Weights of a small GPT-style language model, trained from scratch on English Wikipedia.
Size: width 128, 3.87M parameters.
Architecture: RMSNorm before each block, no biases in attention or MLP, untied embeddings.
Training: 92M tokens, 2793 steps.
Each number is 500 + 40 x the weight over its row's rms, rounded and kept within 0 to 999. Layers, rows and columns count from 0. Numbers have three digits each. The size before them is the row's rms in percent of the matrix's.

# layer 3 attention value, 128x128, rms 0.0454, rows 96-127, columns 0-127
092:460475471473491484504550478498467528490497497516506564611507496487540553576492536500361470525456461603569561532487501499469489452480505543485515458418435513504492489531567504523477523465570620546525448478519528500483476434476473530475501509528449444526481514502498550520518529570505518527459529485470520471498434505444512514473461544547500457528429469500553487586493513526561516479502
095:499502422492432402551486417569501502500560481516512436495539474538545511495485512468550437459446521419589457505483463417467470553541479473538458525511516519453551485484467506494505564528512454470481560518548484509467527495543468515503511462536531520561517454487427494440418504450487474500568511525468506484500542471569525424475520541542454551457491491519514480442538472475545517549421
092:536495484437522493524470473482464474452542445478509480527520488470436517454477447488470471543483537469473436520526518541497529544445495467507591484437557517475567438443542496470472563465537428569463579546544525449469483546480469548447439437488544529507518505483522535552511496487446572607507451506535435498548501489474432494500493497592488491501531459471510594494516478481533486434475
084:567491478472426470549475486507492477562486543514537515502403519555497472547508490516456527452450460535439568495536512583530522536481445496478548495414563538493494528556522564490470547464418521539549450514503505490475611568494515486510501506556500505404410508517527504504489456555523457421410470462500460531520500471542500487535575533451522493530517509471477513547505461485502507527471
099:461419525476511519557483536512405492546562500489458430459547457508487514521546557476515505541507547522505481493525517509498484519473526560565476548560512469510487528540489474530541501491500502591462520557534550442515590490521493507439528451451417433433534528527541544517537581500461419457464533459529526484581493530555477566471419532476526490474445529477479524515573484468521448505499
085:469506503515443435521511494473487470465495461462516471409493513472516471525495464484628463515462511516479501437495537570453559561472478547456494515513510465511497438502524583469479550496496495463492497468537524565548411490487484549545495486550511477508525482474547501429461478516516488422451553468547467507452531521549592485510586471459443509536475471429446422468487484442552500524575
104:553519483459459515565509539544497508524527529554503474471420566541466554633488483575508491506550509504563529467498540430553488513524419473524433485540477518500510511529505471507468552580513523487551460469513443484530498460516589498473556507466458543550426513457511532490559500472460537459496526424498562531540556438597485527438468500483501504452513531473523462497488511478511433482472
088:437526548471573557504560529465501513522530491538474460539565509523500490492483537436450523548526484494520573558500487460520524551466454513507451519488510477483521469420489552520551476510447405534440471505419421497465601512516484495453447461502453538504517499488463566539493507401507507566536464412549468483518517511481496523504457519505490512449427468528489480504436428461505432529557
104:471512566471542561506587440546486561479507431537487473444579583489535542468445492549511514504502546414541463437505490500430448538443564519453481501468460514471486449539552565408464450542502464508526492454519457541521482497535475488470558521477546531475500551496458475510475511503499515484484496537439522468520544477533492419504516528508519502548446520455459537461483526399439548478549
112:449556437546442451484483515508473493520464503525546514503522510404510499512468470473614482458514488494531467565423473468499531547458451471426520486519477543519498492492478534561437544513501520463449472522521569508526514578557479518542556543530530556501461501572542448448508389524488458470485522471494483493430498481494487476499519567530480473538463502486492592411485493477585561520487
093:461485544474502489475532498487606482522480545477542523505513486507493514514533466441584536473540525563474482402514543488593488484481552509498495477566470540532521545554430490447545478537533471453490507495503496496558595519537509467495574507534497488557524571492498488536506553431482513491479458556529599489488509496529520527466441579471523453427440485434506493392504472472516480462454
105:515448468461539487423420486520542451514529443512509522479560475388558482535458507494503459434467511492431486506492398473467429477540449516534482580502553530531528495493481413559551503472492525538472510530472530478456510528460494434490493471452521506523588532450534532542494503445519505491515534551480507438405470549471541424549512475417490447468476480492519491508543503492531486560501
083:450482420488469487534537527552514518585461506421457473472421441527529514592478534393462579533542442413540475578529560470434479549482503576516521510516510475506470578469492483509465481457512545580452511477400508514513504504484492486450459500517559530529523518524501504524467525553515473574529494498491460507535492549475528509509475467510451475443529460529516500500508454499530453562475
087:476438499549544490554515485469477494493519534558564540437540480558525504533498481530462458469536482489492466486503461511545565555441449535476485455545549453497478507490501529426413521468509515535541555471526504520520536485486474517485528549440436445495568512482549565507555448565479538590471471488555570415541454444447453531526523466541531505488486490523470540562523571515575470568478
093:457509452463481517542516529460515556454521485494460475490474508472511510483412474490555530519532441402482515521551520579492513531550499511516428598536480491500486461497486454533449555516494483520483507507522475542562472472475440494466487537559475525387471457495511469481459424492541449504579424457414496585603498499455495422494528546471487522471525504515496531450532444484465527468467
101:549441508534451565484496521535515547461536526532572542536513444456512446378469512494470464511542453542469476477504560508551503521549521532618502494454575453493471483514540525496471548523528541506457460502474473504528533547461492482485499504505570481501504493491456548539542581564474513415480541433511447535519536548566548498472478471487523534416508619489517480496515506506516492457549
084:511507427583438459573485527498529473542519500501518539484525489469454485547491464467515563501547524556491490423415472473534471485490458466554517481451492514434520458498519563498514429618469533470503552516528515491495477535582505469527568540402566486519518479548466432473472526507448447478542468525504519525430541488445528481433473544513520552479460474533541530477504471518520532531590
109:551489524416496513536498481466542441510559497532527432483488529602477527482552489501617424511534523475491543504483484515477455541491479445469467506485535534473502510537474472499497489531458543498453518482523465442561563493490472480575532571476466507542455558518569436423503496524426458512491484521558482450504477470518538543488503493437495541491507572621508562544571518525473484463458
100:430492503504526573499444515500523464458434512521534515545532487483561459471440445452563460502452492512512572549553506504505504459478547471473514484484484472436442513467580465457441501483522436481486568463458516523520522492441533474533569459495480497481476440535493456518434496518548482588485534497525580491475557500467481503534481507440493427442479401532511493450466577429504462457576
095:446459489505542527491543545438479541454536555471527443495522497542515521531549524477498435563587436546438570484569499509552460511497539507505480512467522550469569600466519495568562457499533545549533466528518449478519508459487543492499498517485454525534437526495549517560495516577500450536494517504501606476503514508513407423500489526501477439498513542494513480589510493496582462457480
102:504546515441511542523543463485565417454495463529450514457507457440494456427623526542523488427517519531437455542472498559540457488459557507477417508586515515497451463548511531473460503477499546513436509501496517454458495510463472469576489562536532534487504443542526497531544429447401512496509541537522511458444506481521488465511545514526550461496503499496461441464533492489466527591495
099:504549514504500481448471556443497465483496426529514509444514487468514491413438587490524490524466520445483529515411503481519390604447507530515500574548418590476531500501576539485479494532453515514487497542525493451486510552519512515503449419549489527548585508472513537550555445483410546476518504544532403480518466541528523516478506494500484491464478531443497455480499489501495500493534
092:505471490447474471465459534468506506474423541463540488549457454482446455486537568436478500517524498564405513495517502512538456456534493536514553489543495471487548513558406489501539602556481480451475550559572466540551458498468546510436494513442513464587517471583466522506469487524431494465517441507520504568441507434476488479470509540582512515504502482530492513559491500534453427534515
093:510519504568588603592499507509517528499498549498523502509453466426489573497467529492569557443499545534441507478523420507447535454481490472472499497529536533508556556520568529489489467539454502495469511565505509493442542507469448481535505486503455477501507521487561448534555571500415423456424568475507513531518547534458443470527514515485466470563501540527496495505547492500559522573427
084:501462510487465517529564523511567527480435561479523480506488471424513505489548588485420479502514507536512490446575506498522458467486534484502528476427475509450488491541468556502511526536467521510530486557431518457535581516529410580565453513486539494468512507506544600549469551547477597470480500562448503479484455506504469474492407550484563522486445450515523479498531452462472573486533
099:495479465522495488498492512466457471477444460480498439559457541457552483503517500512484531446554472609510428550519503524497463445500479528464471458581509454510496528504506555536548482514512506572539538496510514575482501530476478447492571542582468489519464584480506512556467530467476415488466495502514479455436525567518495515446453418558461512480532490438493524627428485517526457532554
089:479515522487512523503474524430532528540526559507540451513479515452445461508461489514563559483544415534535484545472481513530436518546501486475392549520493487548480396482482455577495544510506413579528429473521545490455506513489453508603533516538477447553441486458520507540530460495521453496468466524446446439578543462472497484475507441444450507470518490559460484513510546556489479506474
097:457511452479509530524537437481526447514578485554466492567484490517563546396526485503516511580488432458444522536470518513532494523503514482544530483516511542497496565544496489581423471539547474507514599462436519471446528527497540532497587470463557464580508536506476563482570498435524480521576527511456481445583457506492424498484499518508477462509468524514535556453487479499464442494486
092:435514547492530597439458505484476535432464430463568473547526469554456511496574512527534503561487539515471511468524532542513490554509498540576506490425461510447445409477495430461545463466506565524459497536471569561503474504495505496511506520453459560491497485535509517505502499531497474516456528481455535488512542528453511516421527484426463524426505493457495519608476496393527455496537
102:510527490553488460584508588549495444548528527526423391585472517503493526550480452480564473472498498502495501463460562534502488555482442483452562466466514458432544556488473454498514496520615513510478519482586469472507509500504548535481515504516515535505498521444489457513516430513548463512509401495436446462481498483533509467494562517504473487495529444602561482485534488540517541448492
106:524526519542501513510508495580487510504458469505475459545543469506511512532533484530398515513464386555490411561450473527545440473456552543462511422529508547469494516495446486455517529451497446531449498510425524515509467494471507487526525514470462485410512576549514583411572537461469479568526445450527544473538457525471501480495512511486541541525435500482508479492434549523436488465538
089:537460527497515493554479470501552542464458427529510525520509525482505522415446518449580517465531471483526546470522572495447410520467542480423486565479575479490521579434538499530553457548508495463475502475474477501472542541542479475504438437564454457534493525493500511554531502453461498471578565558514548481456481526505514517454452520446491456508601524487534457454523472544514587509462
# layer 3 attention output (transposed), 128x128, rms 0.0556, rows 96-127, columns 0-127
100:419533498438491483510486566483511416495488494487543499486502540508375514533562471520513522459501565425472422504422451492458479532514516484522532468492457476532581487509395559452492514549457473481501570437506443481520503526529455532509492490464478516504577518528559487422511522501478484513495519532394484531449479442529520451474565465433453461445520474529515508526452536528513484530513
102:485518538484522462509582563511564452508587436558466562530502533500546517507488491433413584452468450453489523442545503517525506522525477518435526500545520487522473473529505464507472526533543575468504431551467538442471507500471550495499472499522546464501433471473539428554529593444493505436472519512485451516549539506545463507446436428520474485458494518471543484552531538498457538462430
109:551560484520457491502522431475475444471537462443518512531515547506465537524529491515523569527486369539518484547497489459505431574581502522476420554539535484539493508590462498506525476540479534483568484506473537519493508489483566466545559577566489474537491470482521540526443559504501499527476482434546562524474502567497512517487508490525497493483522541610472516583545538554428485502497
079:530480516479526564531523455535543530503548470474525490551478464459520521538522522564551468390529424486512527584454514500452488403529505544466454567494558513557483431562441494449495457545467541471496593514469519463445503435518500526414427501455489461501547489471471471416539469506478488569530546557512525440461493473476496516530497512506446511449494520488470463459478474477516491443535
106:584445456534501485452490491581497497482432480607488526561494546583544497522423465418460517487476501476468523510447474503542525555510504469467533519466415499481508451484502477491506556527470446472539448491483500550442389467543482540490445532516511533498507484477451460500531509448541540498543533487517515473528458484457502444535495507477436515509498470471582513523525531524440536372464
091:500527493485500581506505478547509431592539532526432487550448415533509536560499540510446542497518461514504449516528478513531441458534467480541543524482467567572477507466570403530517450433457579403446521502443486455532526481501508525512488478476494555479527496504547476484555439468432464463576464554520473461541512451467422519524456533499484553481478480518483480509448507498502550531527
105:421481479499486510484476556500572505514569477496467476546509547534591463548503496506530480441524474484467508537480460501504499449476547568492547521457481530508440494465471520540525504591579511489522502569490487496466479495485397548493513556454504457517490431463442477536456440500519526522524515444412431475432450561425408445443590533489453493486487510463534509491478471498518464469502
101:559417491541406430542513446489493480442493510450562488500495495503499527477521459503515516424532490569431487472535548504469464540553551527512550554449519457559560474445499403483508505572485551464534485475547499568515424533520529558454515522500535462498470556535495516529440558540483456473522501459452548514476468518495446532463487514474445510490511546488521542521570537555526510422427
101:477509485514441463500574544418508482504550497506469534559516510485562482564482525473467507547483506456466517477564486459506467545473488510510492467481467426545591519491589485573390487480453524504454445442485561377535545498524444495507429498425519444538455481542552589500517498471563528525503502515516527485520427529496505581527484554522497471480467464495478480468524490475448498498512
107:446500583449520569517565560483519503490564515521526588456505486486574565491543453532523525572481403532435493439499538516559565484493504534477542516488463484507474461547534480504506471472480516493504517482496382536514510509539522463480486459537573527478528504505535483544520529433509584495505518494503481449536581531494483542512504415495542440481602459506501451464446500503449464470531
090:580514445522427468527531456489459484500548589504497498550561510468554512571456466481503453592448471411559518487561485554525568551476475562467527518504428553431470498436507472447485487405502455491481534516514530483537494495476473567524496464501504461490482551499428553572478516511531483469484481466482486544534525507399495462517518545505504527461533419452518521449481465500518522509478
101:515478504438518585527499509521500543483439545501498461464441571499465548485486445462532500626539504504495513493492544519493576527541526510488492443535550571475461479572441535461508550507482430447545456465494548576522477497478467566452509560547470491454422564514451466469494491504531449489457495565480581506563510406473453489521471482556486519505469527480515461526471524533503542544534
084:528449438530484497506533538463501530481449472432497569510527531429439438489450512527540474466546538554473501465469503458538511558496478431473508531541584527516465430517520498457512591537497540453491461538481452464598465467499532506547549516544431499441515526507561530472500532564490509537471443466531545572498525412561508531477453568552507535521448541510456519479478473473470554548499
095:472593531474507483467517470406487458587433498434441511498426541534554498491436483529506470562449498492440593503485536579510500502538497478508536493497460519569519580530475459572495543525555517470489521473441484505506424487513520459477510498464471459515556518532574558527457474465506507569519475484483541491479526542459429432547523500479422456476533480559546512535496518483440483467509
092:487466514523463519458448421500554513510455468525501511449526543473642559450479533511469525445553552519471458472492492458487512476457475493549515512486508483522530523514489526514577468466472528469573435554494537446519479477474468507544456550484557512547504499458653481439494577446528498559482490490580535458467474518515518558471458517530483453467480550495480552471507494559509527439525
094:450559471511555449515451536543475438454481452515397490502523513575465515530490482490443580439580533493493490565377443478475480492529501464511505432547426526420546496485451536495533467539436518551485498474498481503465499472476505549593553480515480493496517525530513468466508517488519480589503493481533553427530449465497480520530535554557522548510462443494494477498543497504543519572480
089:508514505472563521561544575483432501531521538583559446508547427578481549546534462473449439509425513476550484389530542533421485501487496483524513535548490506463466531521470457503525507468469471506487512469534393462515557476497482545529474460554505474477505517511478489470519507425479522487523517496563492521594453575530497501499486506521532515586529522497550466501530455503528504452397
111:539491527469443515506559415500522548519529485495503536470468465571583502541511509501577526537447474447529557462521477516484506460494468501489592571508455483486438547444492481524528490485498437583567496509574504541487534483473553442458489516535507497520490487520491536553484481453550521519442517533479497443536498508526490458483498450506482472506479513391454620539453541424564520453563
095:554492521511432438570578493495395524516499522467457559438472514504508502562535552481416433494514507432488546505537603533486522543518450520544498561522413547490537490530466532504476462508531524490496497447550514545533505583504434552455501523484528462502514529533482578475545537479473443403529489549507540514558534466426527490475534521487501473494469534498499427481508526476437508502510
098:473551492550492471527558485505429508460479533511469465494461586435541454489485503497463555451498538466498457480458508464461497498492561513524536527560474483547511448488548540561431519564467474486543457517460482523543504555475471532517599514511550551532513461565384530477517488487518526478500546439486502462382472532495476385500534520477499501511482513424448565499449525480461454503538
117:523498573509528476471441566495510524520506585464472511431481546508475468515464466418498565566438500510508524497497486456532473513462536524570462468528541408459475473519492475483520505457498511517501506535558454512557515490491452392395440487559516457514506578499485515570531468534508517505430504481461516532493532478465480527454524422474520495429482546429475529554416500572532469511532
102:528460512490506477540492517507478536537505460473525506509550563463479556478516466463467589529455448518452458495546462504534505478511495555529466382467482476489482488556542468626518575427482475488546451540471495509564470530584522466472528492507499434536460502473516376542393474483479419501462525449480526445572429514486502480534475521507525472542478533489479501488470529510513494534518
100:573511470485546446613545511488478481554476528523479407486533503512508514515487485505500468438521564533508419535523531497500443447490556506527516512541556476426441530488511532592424555512452465440492531419517451502451536459508484532521515473540460550459472497459462485513519496491448545462574522499562413482500506476481442485413506503512513481548553535524458450571473529529525515487444
097:537515559375507393500513475495492573482508406466497492512510508553512498546476499474445450540478481502540561510497508501513540535546432508563483520578541511507471448534460484493477487489524461550516438518481430533501504497470532490431524503486492543489425500481447498459488514505502539496560492548486571501470519540439535505551517408525533498447507410529477513503440445611491464460547
096:501535408607443463565455454518494463517533501535511477506530494548455462571455466529546485512547542505536438520499537447477561483518513484509431468484497448492565452447468431496487459476452545512435418462519449410543476492491456499535473557512441535490512574465502463487514471457490423487523533439520481537440532505490534496522476496451476493440556486429481476572477471510570478495497
104:523489506428518496483515552440507524463512573529531420484503489579499498501499435493449437529555423493440552501432543471521499526470490436492580420492474475507516448478481471469482494457396486440517515463527468507508496506423532526488539488530497507454547501549471514492623528602487525465473423481468573513475491515469453524456553510539563518466482486518478465472475449518497526560476
088:508543496513558509490489520500510552448529415467491490536582481527545600530507485511562546538465522465462508506516559523534520534428514526524544548551453501501453532445419499451557459467528561474559462503538502496501512543484543495483492492485447516495508499481584501519517541558511488486473509532481540469456421470426473531443577445548553529512573487495514576411547542504519547488585
095:524565558545480472472541448454466529475515451426498541520507527453523516515473480528484475440474469445479474471498496557520417531515495519429498499504416462498555518526489472481541526480510527616517460461542559532556511505530486469525513492533418507498540474537541465457443489513471490395510426419547476435538509579522543469487534506532493512549533539471569538510493538521534451515400
090:509500475517548476497456483543516505511492598537490411422515484484564566556508513528490563517507526444486539491510515523460517577503534468464474450457475550524531550440524498545463485502502495571469449493480482477503491545492506501539561517568492433460524473528501562462532482519488518591601559451496492463514503452489598405532488459490480437543445530453434534527490511525417471493469
100:502486468469451506502559460450546519485586439506565542542476499510492536520522464549470444442472399502507497496477465475482547470491486458504550526507495553485522551479482548477505490467414574501544526523502519478515561486499479538403471500557540498621462423541507494504508553494451469429482510488582469541458499447509433462507575393539519525525502549485508547479462470496498458493496
106:565455414554484499489473475467500536447440469488522453522484482502422483471474514476526477517514481497474541535563553499492526478463485456455484513459468414436488499437530539524530539515476477536508538486546431489509486564521495504430456515547600493615525463517555507475468513571478482510526543578505512459517621489493544507479558535487520476519534498523470548568525538517493453534402
094:521489519479478510474456461530503463581570499479508524528523496554474533537539534491463445565530504459585468556505538512493496517537393526531549454539520532509511458498498419468524506464475463486469472529500566517504500491446521513564574501517452568570466509519525493519506558497531467469474394454541514516489484498499508590449461438495516493538456401479476483526461431485559409526574
# layer 3 MLP up, 512x128, rms 0.0644, rows 0-22, columns 0-127
103:507566539575457534525428463419439530523473535437520500496554542509502474496458479535529446422539474576500591481515478484514517492485452438540484466493510514512500553457500505600515506550519460546553473453527485489457544473502557551518580530486446464481509501556531496485471462499500475484456486493565525421588563501510486480523528511458465484533557545505455447495581455497514492583448
092:526412555521494491562524546570499492528446451500463478524559457471469442575512549494473491527491508540483527502463531416553559523507493546464520519512467501519497516460528468537478519528504499458473479462573473548459439530491511517491531460532463502457536540474522544535487495482600440558527457471565460547480444404552472531565503471513540477482507543603472517500468480597445545550458
091:513524497525592472401413468465508447488413533479481529513496505518465503473508469529528525511631459498430503508564567512468518453443489502517498458509396523489446438509482464508472498425450544483539420507527500419499552502496483518498492512499506466517441517470515559570520500451471545557498505484506515545483498563484546545456457466490431498548467549505534502446547475439500491530544
094:548523447539595451484495464573485505498465483549537469509462591487524451549553514455474501463471453467485442519497566530441527532428504529469494478479471486502530457433432443511497426527468560440470493445501523543566466500470507490519499572532446526481439492455525480484472466543604520548534507464454460461402439534450439476441487527475495514519555504465472536523525530508469524468488
104:591566515521519520458520463479524535464472516475514457531393477483472533444457504477525468478391456556504511511567499486543453491499456511511549466606469509491509548541547484535551451492455464451481507491519406531464520466536506498520524493418476572559507486476462479503561479459573474562541544483526455516419511550490496501491545488536499512493479460548416456524538461458452458529468
079:519550487477443522490498525454490527513463521442472540482471521474481538531478570493507531494581445455555550492480487578548491496423579580470429564436481428505453489554454519492449512547498498515447566514543519417544508501474485442540423472497480533480532559556507500502441454494579506532517530513479458498550579526519484494552535493513498539468515445527525493507510461467459561600510
103:509516476482497453486480463485470448554501440491417488458530554485565564502502524510479463455542459470505486522504438526451475581496592569551507487535455508458498490503485518505528475506474450540474510523489474496548444546509538454467536544531515488531519502542526404496479461462577524486515531490490548597552558444467508431482531391522560481576511448532493501503568493478518613501506
086:532492567483532506515437495565489475508506580542529520489441534517508518491541517463501416476488521482530487464515530487453500435478508509542447536494419518578520497489475494523541570481522405512472519512573497531539458556483481508495419494485627568516556521460502538414502489404500508481549474499528482518506484492483511537500481513581462572541519487474414425449475525555535543469522
078:434464455574493479481515487451445495450526573567479422451483506437533537522442559478530525470500447491495529513505541550478509516507504459509484474433514493506625498546444531425486457564463510520513455470525565459444443496486470466480522493574454485513479519495485544449531460460514435539453459483513462533517546548453430506553487572545533534527500481568539536454512513541544554523457
097:476536473484489466482481486503433384464532483473530514455469539524487546495484502569466519532465497464512554547446528430458483456521493495512538463407493502528561471472531426464483538495514487513451515478508522501474559573496517463525476508608528483546606516561483531432484603526524549443422553565458530493488544502451509481461436498459531545511510514554527508549512453546473502490531
110:443514563464518402548473508440467485478529492525454477554519505513465514501521542450512479568514519571490477471566401508493417540502509552480595559507554535462540493498546548523486513589482462526549465420450498547510524475448495494595489503514457533446523480473554544487466440514517517500512521499506536523497528476464447484465496457503511496496424484499483570534480522528471406423555
086:544489582460519547466474449460468480449583507485501452468472467495494465540541494493567515523466470491534514500480526539514517515455451452487529580587479518531522447406481533439517529525419527532495538425568480556558512422515536553477468516483490564532426458558562520438558560489502541455535531515557498517527479497464420478476466480479494470459585479512514533490478493513426487497483
084:579462589536546571493518435502502553458513501495458577478455525411539497538521521483525533434557548570514447482422481508509522570465518440493408544435480510430498451499484584470470488467512496474501522440475560506527544508506400520542499473435522531480505513518526499494500502505530529551539492523458556515490468497491506553431428580514545562513481502450477495480508516497503456513546
090:505459513510500573473430472492474530517535485485554544475432477454515499472430560480544502419490523427471472551598545524510532505454465454462515536450575539569503433513478534605504465508471449496480529485457482493535495416515509502520513526482499494535477556548459401481485476503454538464496516476501524491463463417467467523457409461457553463523534480532537474546465470441539452483483
119:502542545438509504494427485455545454485480512510509492503476535435554393505504466503524506491407514485523502478492596493537513472453481484528433494543464507515587407524538437562552515502506458477472502455547480510494409542505502443532483520481535526486474546509493524523497477520546467528469512480557518495520509526539387507562579464467491524515585476434421562556496497443521496455476
124:553374507510540470500517437520504496553550518469527437532535552552531486481516555511534493491521479526553544490494498514446499546463540471434532474444477504592535538445603566496440512550494514564480545482491517442508464486475496470456502530466483524513500469509521484588420505495536533472500523481471476520598523518548374472413527444501499502487483519460504497550500454520528551479521
100:493459452525614512496498556491502535471535488478476529492445481459531564423487489506528472486518476516517510459434492529560572537464505525459535503529498458483516515550480497597538486507500445514520521500496506531531464504550484532504493462437467503437534514491522505500526539520517570506480559435529523557525510523576399483547378513467468482521510411494573541445569503566498491600510
099:427515461553516523536440503521463496501462510480509504488501507514471578507537516445466607545484556561559442503445472559521544421480433522479572434477502462558433500496550507568545528580457532447509550522521503509509457481540498521495474471440483531546548460462516542522461537512417453519530514461483449510560526469501498521430494453444447513491502553410502458538462461547524506503516
099:508540466542484525484577485463451451467461425511500476463512502527487459477505591500529474518467506549522474540486459555526525471503529496513457545409428455538477518479452428559495474533513549559511480546474493475543548552485494496441527507462435510466473551532550557505517528480429440535502518500460455463547552546433460500449440462527462516575468440570491499400537542505470502468426
103:522468464509494474502453440503549543470532508504476491504499478513586421549460578484464545539496486446525454502513515420514467529518462496536472468518519519505511472514550508597573495490488477496524473487452479473443472533450542462463538608482509561451522528534402441580507480431581479524464508528551433517505484475486501502427472593547521538507481505495456512502450584517463463549477
106:570490503436591449501498475501446535474469522537543532503496485459455474552440480513490514523417527495544449489567455514542530430479473497547434503535549498543429527467454479558496526489521447459509445447482574462429449518516495514472500553510500435479460546465510537500440519509473515576481511488468469528452499498513491508508428403441418464515515537498561484594504440479497540446521
093:485475536460485463474503587580528510457412580520462400482453505486504511547477518428487526477487507510437458514541463468553495475568489355552475459528550529506557458550506466507491483500548533508504549461460486476573509465499426479493519485528456465525506525515506441539500526478471495467477508516510557594472438526456520512510460424522516472509489527520494559470510426450516479452448
093:526479474528443467500492566478511529478503532501484479512454516443513548519456470515493523533503563409530479479502473532510531537382480500553479470480539541533550488486506511427448486436528476451517585414511505547482522518523539534548505492486452508539423515456511486516446495475474483455481423440528486483488496532542505494538473518621450490518569493519421528486610533550517491537407
# layer 3 MLP down (transposed), 512x128, rms 0.0642, rows 0-21, columns 0-127
101:593487506550554510542456486467522548526456485577469479441480510550510473480545503469493506426525505549492463495481527463529503547547463577565514435537578476453484550513454486474493467402557474507512492522431493487502442503526465495546500493555575475495484554502542471499464558531527609535458538514467440565543536459520455469434473539479461513518460527500450485493512503483457542400482
100:449528570427420518553498488532539547544535498574542538454502539508515502544490547515609474483524468515514541477486519542526507468544452513456459523547472551477514473459459469522470466498550455504536558535502470413448576512523537509471515429556487453480515475477512532446557504449543512494464518524519476538512507578491504506456531473537537550486426555478509534419553459441557466587530
100:504493507553451531475481505528516470437526496456475445548544567578517553447495530519593483440493521491485509502424535423490527496533531488457408484544468436430478522503537478521491464488504503491463493527457543597494528503535556472473536526493499543512514557490484461494489431460549404458507497469504494493497577479547494510544596459519485510446441454478483448490514457528470549543391
100:462482486486530461456509510478503454507552543532509498410538438502434495501480572515561457447487547486481423495516472511519512535426513568471517491529463512561529504507449528457525552536531486545513510453434494528500467477581537499553469424472444503438463556573541490472582480455545483550518533544535445429424514454519449510446499470511537475477454454548509525478446470459522447424472
097:489493505534500471505494483457515469555514505501553508423494443531491447486456534566527511465485507440560512464520533480498468501543491560547516495496456491475586513558452462487457566476474480491475535463398523546539528554495455520492509435577546459446539494517509509552497461465533515466568548452451558515547520528464529481465464539541507520527549464567600456556504511479413531573592
075:490552512542472465407498473432456549494488526526570456506509578442495510606485506486587487561503509513461506503605517483433534449501469490529546513491510492491440541472463565517552518457512553431438508486536570539450507456573484520461545486472513555551524575432505540464507506512517540534507454488522568526511494558488511490475505500471542528484468503478539565578488430453511532506489
107:554537560466510461423568470521539548474463493494517474517463480390547525528527555442540486426522518530525483505531563491443497496514373491521499509483556526428488505440493516528523557510530470508445542408472481491472475501565505548499494478470532556559490557470529422476607519552531484545532492475524489493589512530496515519542506507545514455467510495431531449545486488479505509557502
096:440489505441513468496447458524518458539519466522493472463514475578473532477509532537501483538483433544519506512515433567497497521548464426509513540558509449553432571478526563448427473542501502533479492523471500460506531477558519520567464456457462481465537530503474461489503493401470458510448529480565520601528496604480510481528503527484488495519446470542547541390478534535410496506545
075:454487505541531511414479487468521502460538522480546515500446495495507535498494567533477562427476425554504513527509507479498515482493496482532473449516442522512454456483439541448536453461502480510460530559445500554545490599439438493465537495475558515546495485523493531473482554581522514474471471500438592513550460494491462434526504513534418451569545503495560548609508560573503454515528
093:485471475522539469497508459503526575550475530460536478524585522449505454545541515487545537403458484460497398529430517529484460571491458503477475477529490497473511471506486443463489522513424533525632470535517500506503452503472549508448575524463493479509526472533526466467562437569486533560535528404409529474537443452533467516481524458452489494537555465446513485501533546505499480500490
098:470552462469536462531496534550454501565517408551535497533468466461505523499506446522499541475548458545532529452447467465550488557570484505428521458474510498556502566547502485518521427562462483507512368455481450503526464533529511559499571479506537489547551541487551472441422551459523516528512488550483474517485470454502472510512512514505518496485475564566563406431461486513485439534481
098:477484487509595503522469569494477488509490568591483553437465513550499393546456428565438502528476532519493501467484530509498565472507535478543506517509443426485508534485576534475491459445465538459535430425527495484551608505477446479417512520518554539546568556481509493571528460503495527502507513513522498521519535548445509491549502519478488532524512529542435507512407494472482535516503
079:525529593480507429520530582436523468459535555408469417429542505441557426499505478500457507512506486490564505567423538518455493522457524485542496518525485498512465536513527478508509546526414452434540466479499545508508485489432542557489446477488479468381502490504532500471546529472557503525533559458535547498511479492517578576503512522534512478453503475462522548486555546543538484514516
100:500450499516479480571530541459479494429437531502516520534505497482476514461559473557535497483518484492392574472516534528537469498479491509499479511502562465439532475494493489411425550545484556490554496459512459460477595561451482518467565507520461461486480488481469420494608520391517535513529497443459510534516492475462451515449505509456512484441413521465487537472588474515466541529512
105:475537534504503459534536491473499489547555457436500490486508523576423559492570569492545557565539472479544545519447572533430538520576452548522418522545524534461512498578487551568481528485469495488540495531478450584481513524412505458437461531493545489508515474475486504463481526419534448479532446502542538463518488543546446465501499475513492486534447454555467579448526505535495489535505
129:516474507563567510472493446465496499539472477511452523535587575519491483543520418481470505510510535512481476480465574541537576490448570502471483534563526462579404457485481503508482472486495478535550509538531525529494503468551544517468502431516519573537518461528529485497524495424518619510494445522500507507557589503444466525452547492472569512462524420458543406495528494510477474500501
099:542583462560483466481480467472549530471489526478540534468546532507438482507467469497466491429576440472488458481470592392490445512498523500485493493473505480492508513540491491465493475454475524387416507563489505464499441516525483443506505445515550456521479439589458507529454528518523472491522509421459514504453504542501541501500518493441554440543539584457476500536435499409516493546539
092:540507463493525566518443446384438554571522533515499509521536502458492474497482521451437452479486457546489433526592545511486482461474508497530571457520542527537501492525527512517445487541475462540481523508510513564457562495483475444539479490453442440514538562522452549446435538540568565491491512482536501474518532472454501486447553534477430497539560487527390506479479498588509528499514
107:485597482588500457440550471487536549536448493495492503536522478462453505461429534516533486488496506491445532452520537510391518476537475475436511521505487508485476514525510469511548470516453482503440494462557538512573391571603466471500493452556468493500507507500494478459469511531495509444462489514487439463483397532483451487458516514463445466478512533539455448395562513470514483440528
111:557498528476506465482540488492440566410552473489502550445452492545553513462407532471497460473571532449496576427521467518522468482548571547501440517437489476393495424437479453475513517524439566512495531473501555492426475496476493499489482444498507481540474558454492479453488488518518542537530582479500547504481549554506508449563430466485487480467500467500593511541478508504499494486541
098:446531461533494521592502505553529585510573503512541420461513479461476498472474487522454539475494497495467493484558444504541495439578542569516491447504486504434471546476447528499450559475567526482549551511474506524387510469507523492513515486546477436477552434486485494490500548508536444483494529428488478452580421495430484443543441487430516490488533544443437478490531520454474465493481
089:464487503491401542474526480543507514591529528488498467443452526427520466447508571523473470489509458476519461492474541449513488457467466511557528462519482411501492565539548482488500549488516466531537480547483500432463437468505449504526486511543424590510542409547575489462486442536572482482550490511495450417510468468517480489455532533492440489541567478479560510478540538416508452487516